From a checkpoint of a small transformer trained on Wikipedia: biases.
Each number is 500 + 40 x the weight over its row's rms, rounded and kept within 0 to 999. Layers, rows and columns count from 0. Numbers have three digits each. The size before them is the row's rms in percent of the matrix's.

# q: layer 3 attention query, 96x96, rms 0.0532, rows 92-95, columns 0-95
# k: layer 3 attention key, 96x96, rms 0.0524, rows 92-95, columns 0-95
# v: layer 3 attention value, 96x96, rms 0.0526, rows 64-73, columns 0-95
# o: layer 3 attention output (transposed), 96x96, rms 0.065, rows 64-73, columns 0-95
q92 132:514479573551468473481467506578579445542486517511555486471496517496470516491484541446556541396429463520549472502495477533508545484542482508567485502516535421438539548482457522562510519586520500474530495576534414473522451497489458509440488455567476456453470478553554449522507498517501502502
k92 123:475457564551502475545506436567509502439485474514559533459505467450440551453424465411481503476545510569543505461528559521486539487430507490589462457565547508546525502483489434478517524516450490467501447544491473448496476501497525544484513454578538509541488564529530435461486505572503514534
q93 110:514503491511550519460511542481482483494488446493437413454577488448561500510510503480544521464485447521501449449551463457406462502505496570442562543525495472522438473597483513447448501536541546482496510451512528498598503539519484499463497497513425477434531516529453553454529443463527497441
k93 112:514458538540474498478519536488496459467495460505563415478491496549547469605502541554508572511547551505460488499509475449451520507479455479468452505544474511494500396515408473501463418432502499501529570447536501465568517450520480477482508536560435501475484499557461494464504466523585468547
q94 125:439475510484515510500455447488494481434536535474514509611612522488515468494500542469552481508457507495595519497566563415516454470626564456524490519498457472462510537506465501478509487490519478461525567472461477478485487507462496420525508517464484532538463574495482496545508428547466506498
k94 121:456478445608517529554459470455447528431486555433464579524524548509538522494513502542541486581550517477529472478515495478519479509543513454552432593467472508497464498480474508493547465474488508432466438454462521475475523499411523433492487554520515494517527508519524510546490427568494461433
q95 127:428449457512495501461428493535502416537512518413493558502444515551532527498542523489509546562494493496471519475504430504495527515528486512511534503526458422435512473441515515541479494471597474516557572464492458586573466476474440474524498611518465492502480546474476534475505543470558523527
k95 128:441425502500481462517448527554497554487496499442433575460477472479538551536510499534473481527551486541524544474524463505436524492475556530526547531497468467445425509471537476479463515533515506523507545436479562536573479426480514483501453623511469479450533554455498437464460509508554571532
v64 144:515431505451511628482513408482524426459467551482441480548478534486456524453516491547455505470500515515489458510472488449537491518546534427608426502514499513469499452534522581510449466547522486504568460487486528470499496554443566462494494471503511472560536459522535496495494491524454443539
o64 126:528536484465486417505469513522496550548500419468474566495505506481509490540510529417533529559571495528428491478596539545475513546402476538413557439527467487481472516480499477452505509500486539538499548448511483488539485515547453520507511530508456483468423548501473578486555502427539554520
v65 143:484542443472570500560467484542436520524459499471509468568514506567516487556507505493526485553520574465554478395537539515496432538444548458549545518476440465531490432496424453522476411494458554503511511485497460544489480474493500550488485477515500461525552501451449466572570513439487488531
o65 124:488438538503491515451563559495572417483519464500538497416473490493495550418511492515471498407516444536493526540476479538468564492492480513419453471493553535473573520560529444537490597547489523496450485542527488431486514556482480480515493463477513557540463485524504572455460504539443478516
v66 122:483522515477537510497479454513482426483479526475481476461539486482563512466539471561493512478481438538441518509504506526508529544481412481535546470517530509487444444447571496524577448536438462523527438554529512525454465536490504551478469459553516454441613496513488539461588426511538491421
o66 105:497512431494507539465469501438495527461455463449507534536526508558477530495473419525559485549556494453479558439498473459477485542509530578465499539444494499500485501490452500514450547524581546430438510478516528539575517492523497443510525534394449620549450524503511497505505512553453515521
v67 137:555460477395513496540492516503570485510510540476539454454458512520478531525499525532472511561458485509542528546540490540569481463466506489488476505484495482519510540519498424557475492500485485564378475601485555505483467536510482432413479499432501529478541491441410417477492507505470450480
o67 127:435492491600534462504450512556456502450465493500535560516530423475561459523485485465541533449488470439504433477466485477456534440534516563538511476527508485500521435527449484488502487522461513462550516432485521455541524484500520502580544425554484496544456574533591540490458468542551551500
v68 123:572469521520533421510615484522528514539512463445555477571497501463493477562510538475510535492501508503427560412546493536605499533498493495517435533502511485459492486507544466510504497420467470493478510463483462566449476492526464571549500485455506474496508603455504543506495483499463573445
o68 110:457577476458595508472462509382462413459527482551511478453522488536530548455506533501516510454515523533489486516468525515479470488523437569450489522539466525540476546477430516484509566565509503445549517566480552461505559485472531421442522446470510506510587468536515484440480480489488502527
v69 141:489523534498554482517529495466506526560505420437538484490448494477490486462509511479541426501521497531505501512447488495452478449547482543498565526473536558524471497572426496519553493522583477483512503557455576519527448494522498512433533417475534503607522449452494468509474582477438493592
o69 127:451542497565473475500510513485466563493535532495519481494553511489503531537424459467543545481455501504509542474577540527462533450470514461483433486458419488424509496461506494450479544446448476437522534488514454443533485444459497515581472523556473463435550526559456570519557427529490493419
v70 115:479499480567549503478459549529531459438501489508501510557560406521548462451498493482500509542556556512551456441471512509473561391552548484510564451508513467520505450514546506470575489459516479485560530500431551449448498492481493516502498448473519480457520575468445507434590500511454520529
o70 098:488522490455489487594517500453495492548544526507540506407473527524489497486488468489516473439452428494476534515526460465576535516497458459504468542477515501460479518467431440474471465509480534515413535545542481569575508540495476481560443576549494532546526490529476496540394582487498511424
v71 130:513467577521549558495444491591487463502437477550433484531433539528495517453488502450513537481571449527509474574463487599471457516529466499473497479446451522515505422488549550533460556490475454477529471508531540404505500583483498515526492530460490524542498571466507490493485467481571484453
o71 112:484467452484475448514498480459455478550540436470480527545511524451445490532474527508526429485512536460534485439518535486561533516463484481556454563519591502510509567438535421500572429473477502551397536508473546559508535428497410525461478455479560448508524493509485508483491477539504519543
v72 140:473440462444470438548505527470496464570540531512462627494458478526540502554535458481483469567514473551475508495487478398466499498514562474493514570502474481526514408493474530471540524536520528505548536486396488506522493466528523497486493509490449458559461459520565553452455515569479502549
o72 127:563570539530473562470483470622489509441451454500515402510485538513439478501374536516527499466454475481488478539560515510526488549450463421482509454523507541513514505525494509512491474470481497477478459468583461486456487591462509479477495453545487539486504498507449442474535495463446456469
v73 147:461554558541517441501505467462494490472511486524444440420503560492512444515516522508483424474463572511502485417499532537466494515598545498486506468569477531465511570476453491566510459524524485422474456537530426521525533501454561551472587472493508559482507531505498480432557510544498531453
o73 132:513520451494476478496545539495622519531517478543485551591499449444449505497469462516544561521533509454502565557510446486544463458429479504520534549432506501500481471552539499454437564469532453512504539538477552449539452493510434488472416513502492456508542475483492532580466493448482440520